Weights of a small transformer language model: 14 layers, width 192.
Each number is 128 + 24 x the weight over its row's rms, rounded and kept within 0 to 255. Layers, rows and columns count from 0. Numbers have three digits each. The size before them is the row's rms in percent of the matrix's.

# up: layer 11 MLP up, 768x192, rms 0.298, rows 177-245, columns 96-191
# down: layer 11 MLP down (transposed), 768x192, rms 0.32, rows 177-245, columns 96-191
up177 110:118112134128119107116155138174134149150110123144134127161097151119130098114158087152137106118129148081147127101148158193113124160159077135150097171122138118164126158136089114103154086120146125125114065125144107146146125144139131106125113170141136117158124152117096142127130144137108157142
down177 101:151156104137108135129174159127132162113136116085086135114128093088103156093105107135146130135158109122107136064130068114130143142097087139093117141149085076112153128142139114154127159126122142132138198090107119133120156132106119136138177084107108144143172086141137154118118119166126113092
up178 098:136169111114140113109151111121076095107123124122123121137136117104122121139168106140117109153119112158176170123097114160150084069115124125130107080125090087147149136158159129138131121112148091121158110098147144142105086129112125090154085107136138109104143099091173160164107141135099114161
down178 102:076107072138076117153130124129110154143132161123110152150118060102145163096079135125136110178143115117157141145122143149156100165098165117159167152119138162152129124141102089112093133104098105127148125100145114104073117122160092169147127096124158134116113195155105158118156172120163140136
up179 101:159143168127125127147145130090145114138182173154133125091119115101151110104127195129140102140116115148188103151153131116140085075120145183094084142105133091105096089150165080105120113168147118087124122160090120142114154147123144119114114134148125172148120124128132158110156128085120120102
down179 093:135139122122174122136162125113142160100118137080132119105146158134133099128134133139127093137129149116160143140125115130110086129122062147112136124136132110151089153139124197078112136138141149163111090106157125119136075084155119154127122128116116117140148138107127163146157142120077127098
up180 093:171108115107158091144103129161129163088129139133140126135079112143075082125159137135145112161171132094098142112177159124130099150162132135136100126119129094160150118138158148171143100142127157153087085130114127127171181156124109109108128154153103113127179144125127145119116123149164132156
down180 099:088143154173130147105141106130128151150161150107086097132152109109156084142147179103096141109104097142133159101144104150130139135137129185102110156099103135123094145073122124111101129098130088133122152126152108132067105108145147157103143107153144146141101165111145100120136113166106110140
up181 092:143171110129153095118136116133116109107136124131168100109135127131091166133124107092167118103139146103099113120137109114131152143128136156154109136109173185144101144193138133095131119126124155086102120092125085147114141132119135093119141175180095135125127130155137132116160091105105110149
down181 096:133133154135158118112129107120139111141129099158120088168102155097132142133084167141109113154145123131097135099117143136170140134105105161103107124138114132120188147114151107132129146111141139144119124118144135146134164124135138161152122145125097070139121122107174105073133150086081115138
up182 101:094078121145137102125132130104146144112117128107142107122121148150131138138129150162138142145120094118112103115139088195140149113121133143122096105084131102154140125117101117146106133107167100121156150108154124087167126149170078139118127132150173098129101115131122135169129122100188167135
down182 098:149105147110160120161135125127107132121132110089145127151083099120125107149107139145112178115178132096161083107112179086166131113148124156091139138112093130175126132106151104147164144108080104145111164133114089133128129137161069106122131119107101149109083136161133118118119142115105102164
up183 094:173122139112151132134172118158113127101135125148144092134148136144148142142094118127156159124114169109183110117124122123114172205127114127120137169120107120122108115132159126145089141118138114151096139122119126063113156091137088136164110120095147117106126127117129120087127141125206121120
down183 097:130153141146148130164142145135164163115136115177129128122134126089135108125119158147099117121081110104142136069147122118110101119140165126156126145099119114101146106122142122151147142105151175106153135089125158140122136123111150157136109109128130109110129123106116139095111119122129070148
up184 104:117193136100128164136144131126158093166099079102122126152120091130103115124163105129138091145141110076132130150133095163120161123124160112103117144108136103131135136100149165139136122149146129103145152086129150124155070092153084117174106139110157104125100136164141156153131127115170115112
down184 110:137124079119103160139144156153133142120151159149126131145133123139118143140165127134049096124102145175154076096130159143132111135189139077104132142161143094135123103138113174079152131126078123125119100135130151156103148132146096113135144131101164139158148165139119104178114152149138160162
up185 103:123097169126122099147065149131130155108116149124140140130138116140160116161150113137124115165087132127159129096123116135137100115136107109096115137126104112109119134123107088073150132115124137100080164154111155135139140146170072108162119103082136126094078157164127149133124142130173153154
down185 102:117146163158166110168105118147135130146133148133116125128110077124105139080086089070128119161100098115086112143130158103119103135123124123144150159138114101100109120146147145192147135153164143119143167084172112160086132125112112117124130081118135108127125137129112110083126139114156128090
up186 110:146157127116094149138152119159121131165128112129135135127134103161143158148135163134173056160121116137148150155156141170138142108135137085151152162158121095097142133111147104156084116124132150130107105152131106111125056139087116120115099136122120135099159169152154135128126158118128144111
down186 105:114127124087101138141084118142148126107087087101127146097125153113162132145130130146128138124098126103079137157093105121103158147118159170120129074105111141110118138123117154148129094107128144077115067097126082152137100130140100120085085150098108129133125108100132142140158154118171160117
up187 104:125164146124107109103090145089131090105112120100141136127115142139091143146142111156099122157128170140124185111120128130121161169090128116090126128116117111112088153136115151130068148141122085104071134166156116112152132114150142174088153146165119090100139136129123105105140121097127095094
down187 098:170127117124135116100153145145148139136120116093138126135125089152086112152167159146143155115152142113151184159149122143125074106159116173115135127133162119130137113122131116096128109105131153148141140090118084123089126091088116118111161128079132139120130118117109136125119131135154180160
up188 093:182176132112138090144141137127175124139099147146122136095118115095150093124113132157123137139123126120162113154143133125136129137096129107120179152094141117146117116116126116102151130139096161099093129119100120122150138134072138112116165101117142082190168096082136132116137120089149112115
down188 096:143060170113096106191144153130110104117147148134122134183141144107087098131180164131139185142146123124158098124112174136136102162115091128122121088163119102112190132109113162092112151105136163112119119142115077162118145110108143134162122142156125126087120099130134098142139128155126127145
up189 095:103111102097119116148142149141113112150116081140105130135106113085084153141159104117155103113127101114118117137193120146092131120154102142107128094143114132160109129128126162149105122126136113157153139141090137128144102119093099128202121120117123137115127125155127161139118146185151115193
down189 108:103120110140171106145134139116150080142142110092124149143144146151117141200124122149101151132104168154137139138161128141181149122121155119144156153115102135113156148158162138121153152174095158156148109111110146137117142119176144154144097169095113167141121132104153105119112120117103144110
up190 107:152106143152066128131121090080142103124089137189126100144131123138108155108174157130136147125101150127140150125133130174131176104134144108162119123096155129134101132136150130128149131162191092154116096151139114099185129099122121122127112110108161184128110121135160104147129081124114124117
down190 108:098110166117103160129115142126070142084192116111120147115107078127131167157101118131132102124111125172092102105134133105119142112145151132148118120108094126153143152141133158139116166099147128131111143130169139065146116162156119186164070083156151144118089113113149106114089112124138187081
up191 102:177134076122155139121135167150120145140106163161177168115179131093087138122149104097118075090125113101152109105159120178103089154130129097141140129110112160133183133110112107109142150127094128152103122137126091138123175099108136091150132149139155099146110107149091149153096150165110092086
down191 097:133152116091092145121115125142087113157128138117145117179138141146093128123103107118160164093102134131150100156121123109128119093156124132146149110158132104144060141152156170131111139153151091082143140113133158115109122137154118141138085089078118134133149132089131127147088131130138123098
up192 091:135127139109126128149164106133115128152131120164118146090145107100129114108210124130067145096125124106086140131148126122119144120134132107149130118119121136117125150154146108123178143108127141139081224106132133128131084153140130109123144142127126116139138099124152101111158129140139104156
down192 097:113098133151129068151127161121139124151133137132104089155165134135131121161080121109146138115138153151086147142146115105106150158113111132094104123151143096134138109099152118101128099159116145154155080103117164131128165096105168130156111107150148083149131101122104139161151113125112190123
up193 098:164126128126129125110154112131101112110136175144084126102155111128136117106126118158119113127143128125092114116120111176155124125150095175118144112123145072117133147096103140091127145151083171134142124109102130143110125173127152117158154143136098137114152128105097154143105144140148170093
down193 106:143101120110108096165107150132109118109157123092137113103133151135115134097106124146118112126113109165126165126101149115153119073150095116088145148140169116095157161081168136125153117123112148117164105183117124166144133134107150084152154136125130106154153108137146132097129169155102113168
up194 097:122179129099140122083151130076152122102117159138143123099141126148125108070125119096134114134115157130088148135113122129117126173135175056145094161099164133128098132140136128113143121130160114129148130171126115102135128123135127148093144126158117152127170136122086138121094133153140128162
down194 096:149152117142104161118181154161110118122038117151136153135082139115129133111169124163120139141157100104137119082154146154082149119135122144195167131119114140110091133127146119111150111089162113116122110107143172113108146139092123140124170134115162127116068106129087111133131155115132109126
up195 100:097124114151116107129122141165124123142128132125116121109132118191074131123093128111113169111138169146112100146142114113153177139069135135140157116086167111118111118150145154142125136110143130144110108117101100115128117186120122149125148151113128087122170093123079103128145114103152094140
down195 092:130123096100137150124153134105149111137109154149096144098138113080117096169125140133126107139174082142159135131140138103105190120122136142135118160149158150142118120145119108184112141159114121100120118151120147127104112170121108166150164166114124127161101164147145129169119147131153141095
up196 097:129143099133147105173162143137127148154130154112118128142151106079139106148094144136087119145134127161120146131134074118151102128107135125091138149100137131119098113132117152070129123100134130115163113140149161138142140111120112077125136125114140123151132112145141149084133133154076146128
down196 097:168142135127098148163123137098151151105152138105107162137143110193132155135121156137122109121108153118148111063117154128148137149121134103115140141149100111124155128125104106115140151123108166133112092139116106143156116128115133120122072178132154111132096127137084141126108137087139121095
up197 104:165150078092110143111114134126115108129146127142145131150136135169108082127148109144153125139145119138130124095142138173163166113101147132163123122148167134149094138121090130133161098113109115149108095127121081168112113114121140149131124085104145114081133137146091126128114118088118173090
down197 092:140101106119130123129152130128138106134114133122129166111099095111133132078146142141174128098146136078108165159148086119090146128070142115110112117110125068114102084102139115134093163116157133135150177129115130134120145138112107160150148079137137106124098121107135112162124141186142126128
up198 101:165136142158095120135101120116105175132127155162149165094119132133143097101146118126120126118107128140187090114131186131140105127143119148124098122142165105130116116099146123137130130166119137138113098091109121152121107087113116197142104135131169175113103042144123170129128137137142130168
down198 103:142114125140125131147159148157105133155153115151135138140139177159154143141112092134137126123132114166041085147112100096144137113126108103126116130106121162099133131100143082123101094143137130128166089134120199107088166132124132106126146115121110135139136170117122084142124121092112112094
up199 095:114131134113116102173154122096093130150168100131131128124132088119123105130109143185109077121147123164151109085118124123165146128116117124107113116130135153139113125086120099122114110107129101129156160137122099110110141145115106137152123166114121173107142155160142147112187104120128145137
down199 094:151122182164151116163146141134120142102121107135090116140134141113138118124143113128172135167087136100149155179119157075153092142165139168140148175109102134108149136169141106128068132132135152147110133151127135147120114122144136147083137095126134117162154145131136128149123126165113116104
up200 105:143127145129062088184105150144134156138149151159118173113127157159102112093092103117106150110142129124176118117083098134131093097125149127078152151175163135101145175103105125155133136137117145127155098071094105128117137120144088129129176141129173133136087140150147142126130119076130118108
down200 096:130104159119118153102163098134128139143143133105123130121165103073125110130150097119129109129148101123152083101169113128098160135109086110115123142087127121067126109141145126142125077141158132175130157125197139137144144108114168137135092130133105155122087097155131091138120148101114121125
up201 094:156143127110180143100131110121151145145122134152127102136132142107119090135123133152100125124110125138167140172128105111132125150083125092114134168132147120138162085100158143113140134090149129124150195164114116133113154157136105126121130128122105105110141116139142097111126160135124105086
down201 092:101121136090141128150096139144108147156140149098140087095106129132157147160124144112147118138127130125163148125149120132102114112118121149144148168211076084151110161108086128101146159155164133148134052185145176164153118116134110149133154117127160144100121138096144145117103115088106175117
up202 103:137190080139172137170110065146145143117102108103133129121110097143133139126104121116144101121117115123112161130128111128146101170128085133120136140112131071126143118114154122117138147141109112127139169140163153111098152116113114114145153075109110109128131071143132130114096115137140121155
down202 102:159140165157116141146191142104097144109126122065147121170115109178137139149107138153138176116158095118129117105135102116146133165105151094106145104176114137105116083141152091123145160131134111131112132129139109130122114153119095154126142119111155119125114127113118193161114119138198135132
up203 094:110122103091134099115114120132149159149119141122148096120162142138106102108107153169096184150091096144164186159114098176114096101129129143121090122123145098147135112118182119103119126095162123152147138113098117179108135122153170119080142123119146126095101117119116144131120123093123099123
down203 093:088133144138198136115097148105150092124116161158108148191113116116124086196122107135168158124148096159174161151139144122144123133093153092114146118112126124127111119054120142138107126135075144165116136129157136126109134134133112155139118143105127090114124109138120138137107115129125128125
up204 102:105105096145094140107089143166143146173140115201118123127128108132128097131122163118082143125109149148113134148107157136143116122136123119142099113129088119104144108138121139122155129159115108094113123119123133115122101138105101173131146143119117140095150106166118136129121184115099135109
down204 117:139119146143147097148078095135144132117098096122082151174097131126121137157151113135101151162158117117166146148123133112121109105152150135132124104110123131114161081125132128120109146060103152107125124153123136136152160117090066131126122096091109151116122087123105167133119133154063143124
up205 094:113139089119158156107134131120091150138126142090146082146128117083123082120113123136121135098119114136146110134107090160149127160094092123129133119166149161106107121107131136115170133145099117130099130180095109090119135145139112126162121108153090087117097131102150121105101140116073145118
down205 098:134127123106132125135106101095134097079137137140167139106118088109115159100152151111144136171073149109094087097146153113109115124114103132110092188163140114126149144111112133133157128108107089129152155177148121148135108115139086180145117152131147164098100109120160166083115166133105081149
up206 093:098132102117089126119111153120137104085109134123112160069127146141147132147163112111111114085129130139109152165159166104149104135117094117114089147125114095164130132121163113130118107126113140160114124117113096114167111137150146125149137159141115108150128120097125132138100081103117134145
down206 101:131146108164125147123148144170099132096148142133161106131142147115130111106117157129144140134104136105118133133136100129101135125141126159117101064161099151086119100162125111117125134132155171140124164111073094118096163133133160137135085170128107144116112139101180102117081100138125157128
up207 105:088152132155101106099115140128108124106135141158165154130110114106169128161134138124085138120128138129157137096127131125144175076111160145108099165155140156065150103151128123111121115119143129146115122118098136156108154154124109128147135113120121153109122114111151120076097133108135169162
down207 101:107110172118105157094144132170131104142102158141147125126117133136113108140141199126166143119102156122136123137142136135161167150126132071137150124105174129074125160144108115143107114093132098150137125139143139092164098128139151101119117162124082137145121132134109144163163111129156085129
up208 100:121151109113139121147095104170071128126149108134121135126150116155126119141098110176111131117143171123136108116114099112172159159117142137165124121156138100122115125167095137170083107182092121123120148172116123174144153159111107125117102133130138101129161121102124100182101168100152116134
down208 092:148126112220138132120132089140124132149136073093124144172134081120130159142138139148130112124160107109167152127201150125094118123120141143127131088122131124166084126126119126159100166084138132134126116135104133075112140106127100143113116093127154173105127165132072128111124142109100146146
up209 104:103117117121101129135094157142160091113130152098139164099099117113140117145198129103142155084121098115129113104122105112092127111109127131104115135089145163142173159094121148122131198151155089108115072127140096153151130100126140137107122141108169129110117107170156140106115085153109109118
down209 101:145128073120133133099130116100095145144091152133093119145149107138169107147108123174120122097144129156138149191099142121130121116124104160146118102135123082155141104158099127100165126087130124103133153127152146140138096117124101128120160126078160150137092127127119162136146142119121116162
up210 096:084112121139110078120153122118071148148147117143112117093152184170126140141116108174143169134121146122159184125114179141132123149159099122106122113125098095128113173080128106133133133085146172087156144125134143142134096140145101142121134157088106103061110129148129144104109134139098140149
down210 092:157119165113129114130093099141121118172116126146095106097107101130202142122156153117109119106137103119112137134152123100108125130137144085123114143139131110094099112149165141129157132134112143151071080156091102133105134113146142169146173100123131172161131155101154126107108108134112137087
up211 103:129142154133097127126113093122107117114113142109121109093192158137117107137157158094165141126110124109122130145149126138139107109146110064178128124160157134166122132119109126113147100079134182120083130159148110104117100122107085106104143099151136100108160121146136102156109153135151124100
down211 102:102095130125144174138156129148088121121118096120110114158162135143142107099119121175127127133087149174091097133129099142130153111127119091115143139113147118097126107151141173135103114110133087088108147116101102144090186116140166100084124144129129100126178147106118141137121104113143143144
up212 102:134115160108141141130125197122136108117174109055136103123098105147110121124161095144164114122156123127118072143130121120111103119137134099177117154133114128172147118125188125175110136164115114136143144124133113147190147150109132117094101108090156130154105100116133110128141144111117125116
down212 103:135078142095126140115126110106157145143114094142118110137097113088133134148139141121145126140141123163177152155130096104126150099125106120137092120147130146175085172161142174106171095127143116081175128141131178149107094116134118132140092105125115138158113113116134148132154116131180100117
up213 096:162129136134108123141134136151150193172130120141154129080115152114145099133138130159130142178171150114136081121143135147138159086135164123109100122171162138149143167074139133120142122141194133110143109113119115170130132108139118115158128136110127158105124086152123079124153122097112101139
down213 100:152094108167129137121138115135100104117134149108116146171115140104132130100086094126158163142145160105079110101146144107108127128101137115081169149087150131183127100159131110147111138134112100137070105194140128125173119165144144120103129117110179120145158129128120129106128161146156139116
up214 103:165120111089110146161098101135151101149134107178173130109188142147134121134118151077124127144113118124113123141142115130137126080148124156132133143153114117164124139139100095128088094096140091127148124080160137159116123139106130136130145121088098103119105117123137126127139167117134164163
down214 100:102114126094123123134150126068114114110155088146112132132167100105126147155129127113138162150108114096100116130158119139164165154125147170135150166072119118145099120159117084106130123138129099149123143140123163174137109149117115122134138111131145154129125132079162155153161157131119174167
up215 107:122134122140099107156180126146117150112084091137110069153147096088145109117140137089109191138132168147147140163121147158137142167144161168092086132141129130130127157110129092157145128101120122110117159153116152108156147138175167149140161109121133092149119154173130180178094133125119119126
down215 100:155139086154162146103123112119130144133143094155139132157083097114144173117119147145172107130111101135126157123103122111121125093124118119130081106113160125124172105138167127106085129139150146169111120098109141106129094134088117127156131113160080120146156092074081139103174170098186135161
up216 091:113148130157132124124142160170125147126131178141139143151171156142115101145108139101165116120145113177141145106130138142091119142149092147092144119111121157117118135112078165113180122098131121098119140135175132125127143157108093077117084164104121112140142092114127123127142120161142114129
down216 097:116138115130092151107106125108095118159140145099119139119139112161118103096130124150109145126153158085168124131134125154150100128093089150110115170097103158154098110097134090129111155174164128164099143142091158105130123128115117060132132110150112181096120166151130082132112123092155093134
up217 098:136142144108138155157164115102094118118112123136100117175129122123144121108127147133098108139097106080175115135094119122154094130110113190138090070157170121097134140122149085086128144155111120083159138115121179131118147152141121131144125084132128144145120153129135108145118140165109108144
down217 103:103103114131157097126118135136104087130111161147141107150111112104113165126147152143169103122126112130118112121134048158106123128089150138149117150159164136145102146084136093172112114097108116079136145134102135141075126122116200148170125104135115128124103145182124112139112167139172111117
up218 099:145107114115122110076133113109143144108094166145103144130155124139123120108152125102143147152158118129135170144147124166132120113135151104142146157134140150127140137151143119143088066078119155107125112101167153097156111115150128157141175110167108134131076157116119122159105139117172147098
down218 098:088135150123127134157081105107111123143172133117099082119105139112130134125118117148101065076113077149117134159184135116096116097122105107126121107124128113127111150139129091117147142151173084146130137141134130097158133113120124153106126099085133147130155116142125116161107136106126118193
up219 108:168182158165115161133102121124075121110186129138132111143169137127151158147110125112097135085134137093116128123121115096140160138114132137151121164106101079127152152151102101108114137138104091120134150088091201168129109152104145132110077142101092047113127144133155142126072098124120137155
down219 104:162136164138090107145135118152104108132065128166116120126110089061136130125123086109098117131145160130134123117128161125153078123109119142146162120139136167168118105109137098149136081091135126128147133115125121148151130113142122130105146154198146119134131117134125132143081105111183129163
up220 097:142112123087160151107124123154107140107126096121127168108114098122147182104158141149127130149147141107111138121102133072101109112104135133114135116138166143096115108142128116076093086109135116086154142113065125081147132125097105113122122128094151132138103125142121120165147138147146139131
down220 096:147092140131141135131148115133139150101114134169115135176116103120096084146112115131109141112144144153176092107150136145120138127130115102093131127127062109111124120143117107110125111145165145140097126115156143132127144114136119148168096159125075128078174157135165144127103108113121148199
up221 095:151124105127101139140135129147166139153133134156118102127094127092079145148116153132111167144137131099139135136099150081122194085132124139184114123165107127121119118124132105158110131134103113142136156119134089134142137125095098123105150127119083081159134114102130170132141150084130116128
down221 097:160104139089106131163116090140092124121136177103135107095169129120126145154159095122092080123099070130108107090150145146183124144139117170099103127089128125122167147148135178162119093145113141115136118115095158137096159137134152128109163130151157126069166148134128072120150112144138150126
up222 101:092110092108099120155113129094155101119091102169146144133146074124094153130130141133130137098106150117115147126098102133107132099135113141115122111094191135166103113101139109133130087149113094092062154148140094107138124154136132080109159170069109193128132121133127126184128122131099137127
down222 098:154139145134150101092178142117156130127099134093169110112168093124203078140090131117109148145098118133102140124118131114151149130135114027110116129099134143155145120081130105137120116135112146096135128113106115126147127097133100113104114125150137123145129107097142176130128116138124105115
up223 092:124172137151117144149143096126110111150133117131086116131057089145147118140133188143105105077181093124109121088138144098094132134153136128129107132094146155155161125151125153145104130115114136122126116115159125116124102139125119113132142146173129099110116111089136134087138126138125117117
down223 099:143103114091140142119173136133152107099153137105063121129126151135146174074146150126136172124142131130156104122105157068152168103139140134128111115132166158111146110101140128140159135103142118131154110109141088133131135125107146086068140116136119128122109160146128157171117145114147125099
up224 107:142095111128142137161136094149183091124152168137148095140111109125147106128095130141083138115092115147128099129143119181104131116132155086120102126126142157119143125118122181130118125151137116146146149098137134108137151093119134095154156109123128165094208119093107138123115146081097114170
down224 109:139132148141132145085143139115178116139091124121117138165125126136111130131140090100142130156118117149113071111143141096166159167137133129140124149119153174094127104144131118105154104099114170174097144062124124124175094136157106148171152140102125138110086105142103108127144114145080119114
up225 094:167141131133082137116141152108144142113145153090099163151131152142154127105146075096126149121147121123139190159148098141141145113173159113134089142148155147146182162091133150128133111141136131139110142124099103124127143113110145129113151132115099093103129114119105091105124142123101102128
down225 102:097110093125131099166097146129135123139108094119161102109130150123084141100120164152138139149111137092122075109103145127129110147153118138132148111103105109116072129164158138147143113122128158105174103136158172102127140147138088101124101119142168143128053119137158148185108108145147088144
up226 097:121086158139103163106139132102146138157088133110123136091125125118125120151145110155149120151104087114125147124152134104115141096135125099133100155118169110178131138163143174136166093137101148127158102104171114122125155098100146142155122095107119179094116103123099160133148098133135128138
down226 095:117153119115124138187127141142101146124122132145120125117151081142127134127130129122134115143119157169164136133127122131098105123105104139166099121168091102103111150087149110131099125152097107091138152174115118141127124113142183177070085167158119120142167140148137145125156147094143127088
up227 111:161123100160133148144130147102139125062120117104087103109132116130127108138170127139138130178084139130125116109115120104131125112122148131163168107084080088167164149132111132119090124142129206129126082139137114105120117163125100106133110114099131126124155132152123110172092132113136141128
down227 102:106113163162087171100201128153158100144137107085126122142131097139108141166174129145115076145149079109126134138110134110138144121114128158125133099132091144099133152146127134142152127114127202143145150159138101138126119145085124134090137100176145140124111148115131083123102129177116126156
up228 089:107139111131128101083086166138142095160133126185117066156123162080124133170149144181099131142125133106152110108146130129177096124085121118181103158166139126133146117161152140134081109118125098142101112110149111089105085164145151113162122095090130125151090126142141132115113168158109155114
down228 091:090124125102099126159131166103147101130117125108128135120138117145135133125100172120131148124080112156119129114122125118129127134100161126097152143153074161157154115137148130129122154135101088127125160099119150162157098114105140156124080135084113109144167165100152104085127095108137157196
up229 093:118121102107106106155173150145148133139125135105138100126156110122156113191118140106153158158100127131132101105094128124133141136142186125126115108173090126144085146102127152119123099119149137090103117194112148129124116102142143082128096122111161117116135103143169126173130173132107093131
down229 094:130146125136117144111117120133143132091079136112149108129119090099096142123132126180137077076128120146138130142109113143125138109120113123119154095116112145117118184142157108144120118136150128078140101149121139109108131177102126136126139161155123139123092114067145146103164105133124164160
up230 098:101178108118135142141187069114117135130115099164103106128091129148084148095134114110133154132131085115126086158145163132127152136118110122102135168100149108094104118123129139114100134180190165133126159124107123101100115138142139124127174150168150073089120099114141139116135118103133100141
down230 096:138117168132173095134100126124100115125157104171136139151124136116123114132160161133155133125115131109160095135118113079126105102110161124115130144109086102128106133135136138127125092142155148186128145081149140151108129087133163114123157149097108135083105158134100132148086115127163111164
up231 103:107154123100085119158144126165132163108152067155124157133138137121114122110138098146154176130126133153133113117124103146119115162159154122168160117128132093065110076140117104125150122119121127163117116083143122141126079123186136107092098133075136131143130124128130148118135092103099154112
down231 108:136122092139106125167074127107096149088148150103116093115114097133129115090146132126121071161111155100119133084125122118111141162123079127077120122120131088154078142128161097127091152149194107153138088137112144164107148154136114121150156138158128123107102094126124156136162113120149139118
up232 098:133141175105114171196151130113145132149156087120146116095140135143115133152118091132126120132142093117159109153163120108128115109145124150156106150128129126099133122132158163142128096141128116109155118149131153162119098141149149114109109068115114160113101151134094078149092146082131147107
down232 105:118135123136130113139125126150151154141127162165141103147135093138119146147071128107089122119141109154177145129100093115133151088131139150170107109060154107122087166129176105120125156175096131097113156168075135108184140137115115123160146099109151128128135134116098104162122135138071110139
up233 100:156129122112134106091129153165117120108144132154141114119120160085134137140154139103143160146133103134082131103102132123168156170127127104137089129144133122124138152105153121128162120137119169132166098148106130112113100152118147141076136094099135081153117155123188150116165096131144141127
down233 099:130106110129131149125146142144148126112144141137125120166149122138142147068134155156108121153122172145179125115162128102180133121116147104136188128142167146142163174168147086085146139146132101123120122150095133118126145120111118165132131117120129172138077170110166126162109102154161114128
up234 098:073159113096132145092130125128119143140098173098107116112083081169121136081156079171132098146170143130161102138148142146137157124142145119116095125166103128116124103150147108125121123139131138143176131107127087100115168161118180154125118125118124102161147098108092113097126124117138126115
down234 087:153126115142128129154116146120150078134144115107100121106153131143115122144133100130136166150135163135136164137137138110112131110105152109087104102116135121145126103108109078131092122116134128147082180121153134117142100172117128105118112165143136156103102136137105124135171110135077137104
up235 102:142146154128168157110157082152171108134143085136174131156126120096119185158139148116124131147116090155131133128139119118102121093117130112133125138120118110145121149125087089129126127174121100118150136128124117172169131123107147079116136139113127134115101086122165146160092163135096111138
down235 099:099122140136114155165125091119102168135167147134124176139153119133121141110153082091091127138121101076157167159141115155165144127081150150140129138115126183076122112134148167123095129112114118144120136148147160121086104152121148124109143072141119120146130131149127128154131149121169157059
up236 095:140163123115140111126143111109143114135121133106113136140162176169134112152128124113120110135092085128143140112132142124156083150136114147152137112107138119124075109169173096146122149186182134153135125114116145128105117157106123141174138143124151124160124151116122106085111143125103117097
down236 093:101114135176129127110164121125116162092084107126133127103128121188109132128134143171128111116110137119139148168070121143125127142138171139148111101111124104145166101113138087153149134163119109115091159092130119128128118161143121119104157158104116141149102135144166156149150163123095164151
up237 099:135131084092086152086190120127105144103125131145110132118181104133130191073109108149141114139110122131128132138162124133159143132138173111119119159125142140146115144159080087134109139124118174177114125120129149105122117133121122160189137124108093139131126111103140112145121168116139141105
down237 094:146114187117117129141100181145142114126129117111135094102066145147129116143124114054133155132143109139133171086145139145111115135133090175096125125137164094104088119101167123116120113174156119108130101110105118176119168079116119109088140131160136097109104157158161140147172127119136091151
up238 091:121141096089116156148143116114113102170102124165156127119167166196112122115122157164156124145091129151124109115144160144129079110129130162111131121125164130129124097149129102126122158121110113123140113155129130156131139133142123123118085088079103125161118087169112096141123141136143090154
down238 094:114105122175120119111125133113173108059157187155107132129095123109153154169149149128132129081144144130101150143132146148128095163134098136164131151088089178131141168100134130118123101104144159149102122142148155111134149119090130091120117144132133134117107134113136170129149157123153181120
up239 104:125188100123127102110136111110101083163145142147138133146126154117157128113140127155137120123108116146116146150120154137138161161129150125157123157142147090141131169111136163105113156120142121112171114153106096131094123133086141090145105114130113115153122160073077134078160133102128131126
down239 095:141119153105126134152134186135123109145123121100130130114109157159092130143107137115106129104104103150145154164159145126122126133128114127136068129095165156159144138115110161121111123138156136114167102169138104148145081129147128128119105147131083084170149126119111084159152123126145121112
up240 102:169180148108110128121057106119121135148127140121124100120148119130145157130146152121123126127104138112126216078095143185103149120091134128129126162138097115130124102142104115148130163144137131111129143114117152153117139154113120143156135144127100106123120123149131163160110168154134103134
down240 103:171151094120113111113139136103158083119091149131097127164105116124110112173116147133153121153119079144133086142115084115137117102095145137152133152127137174147113121104155133113124157106111114155146116115188134137133145124133136120145124127131113149142160133166139138086171119127119151156
up241 100:141138131113121149122125101139049120148110116151152174138192145108130153152153121103128158097128159115134105133159156124117104092112174143114135113154132140134127145129083082120104136129122121109144131184129107119122113128139112090098152147116158107103099111116153131154106119134125076076
down241 098:126104160121142118117166155170152133180176159118121094136070142132125086120128150149132134162153129151186103133113120136154089114128108132159112142118160153119116132150137176115109126135136127126113095133153109120113152134149162129139148145068115101122133140131113122179113127119089153134
up242 108:133116117140159086113149138149122090119141184151101140107112120125110168101078124107115161183118153150095128160107095124152156113150146105158131121142114131135177066103097130112150132143151137122099156107179122126120112146085137146093175121129093140153120103120138114111177142145112155142
down242 103:186139118122130116131116115121122168116123132130116177108126138102110095143150134165105107110117107139158132128167071130097147160133146154145151090196123160146131125102137123112119119129140143121118161136132080139112149070123137119095119165106108131090120130093108122098111119141101133134
up243 102:133136129135126151145100104103172132174140150115135087146120141150134155124129136123063122078118138164123153113107116124149087111124098123109186104115166093128121096125147138124135087139138147092146153132124074133137142085116162138137100114110111158099142121113150133122156151138141099103
down243 104:149120102133120131128127113132127149131121141127161142148209122149130077124126133142185193093147132100168113114140086146147122108119107105161142152121128129136149125122125101146158121122132153124109126123088114103189109075128159145125117131116151132148098126151105155148132082151127128155
up244 105:087112167104123165160139110115140114138120090144133117070157121151121164110105119152132127094173097129090131088125084104156123135125112125148115180093117110143144127180125150155157092166163153112149132146139098094185140103130102121166083121154165120088114162127121142183111145147156105159
down244 107:099148142108124158111131135156134119143131122081112125165142118103157119160120126166155128181118121151133141136111147146089117152086088100142135116108183116141167131143121104108118146166144101087104108079118091165094141155157141115146131143148125105119187145104123128168117117103118135132
up245 098:112138100114104156137168119115106114138108131129094110108118111135116184117103155122143134129136146126126112149099108111138095112141181109096139131133143103153144115126143151148127161189185105169164119112099139135127123108130132112125144144132120108082073129104140126120127115136157110126
down245 096:131142130122126091144071111143111179112132157124182099124101197125118094087176135109123096153138133128127133117154138176140183140138119167103127126126094148136084122142137109152136134089126151134128137133142154110119110153152206076125102120154118122150105126175155129131146093125130103125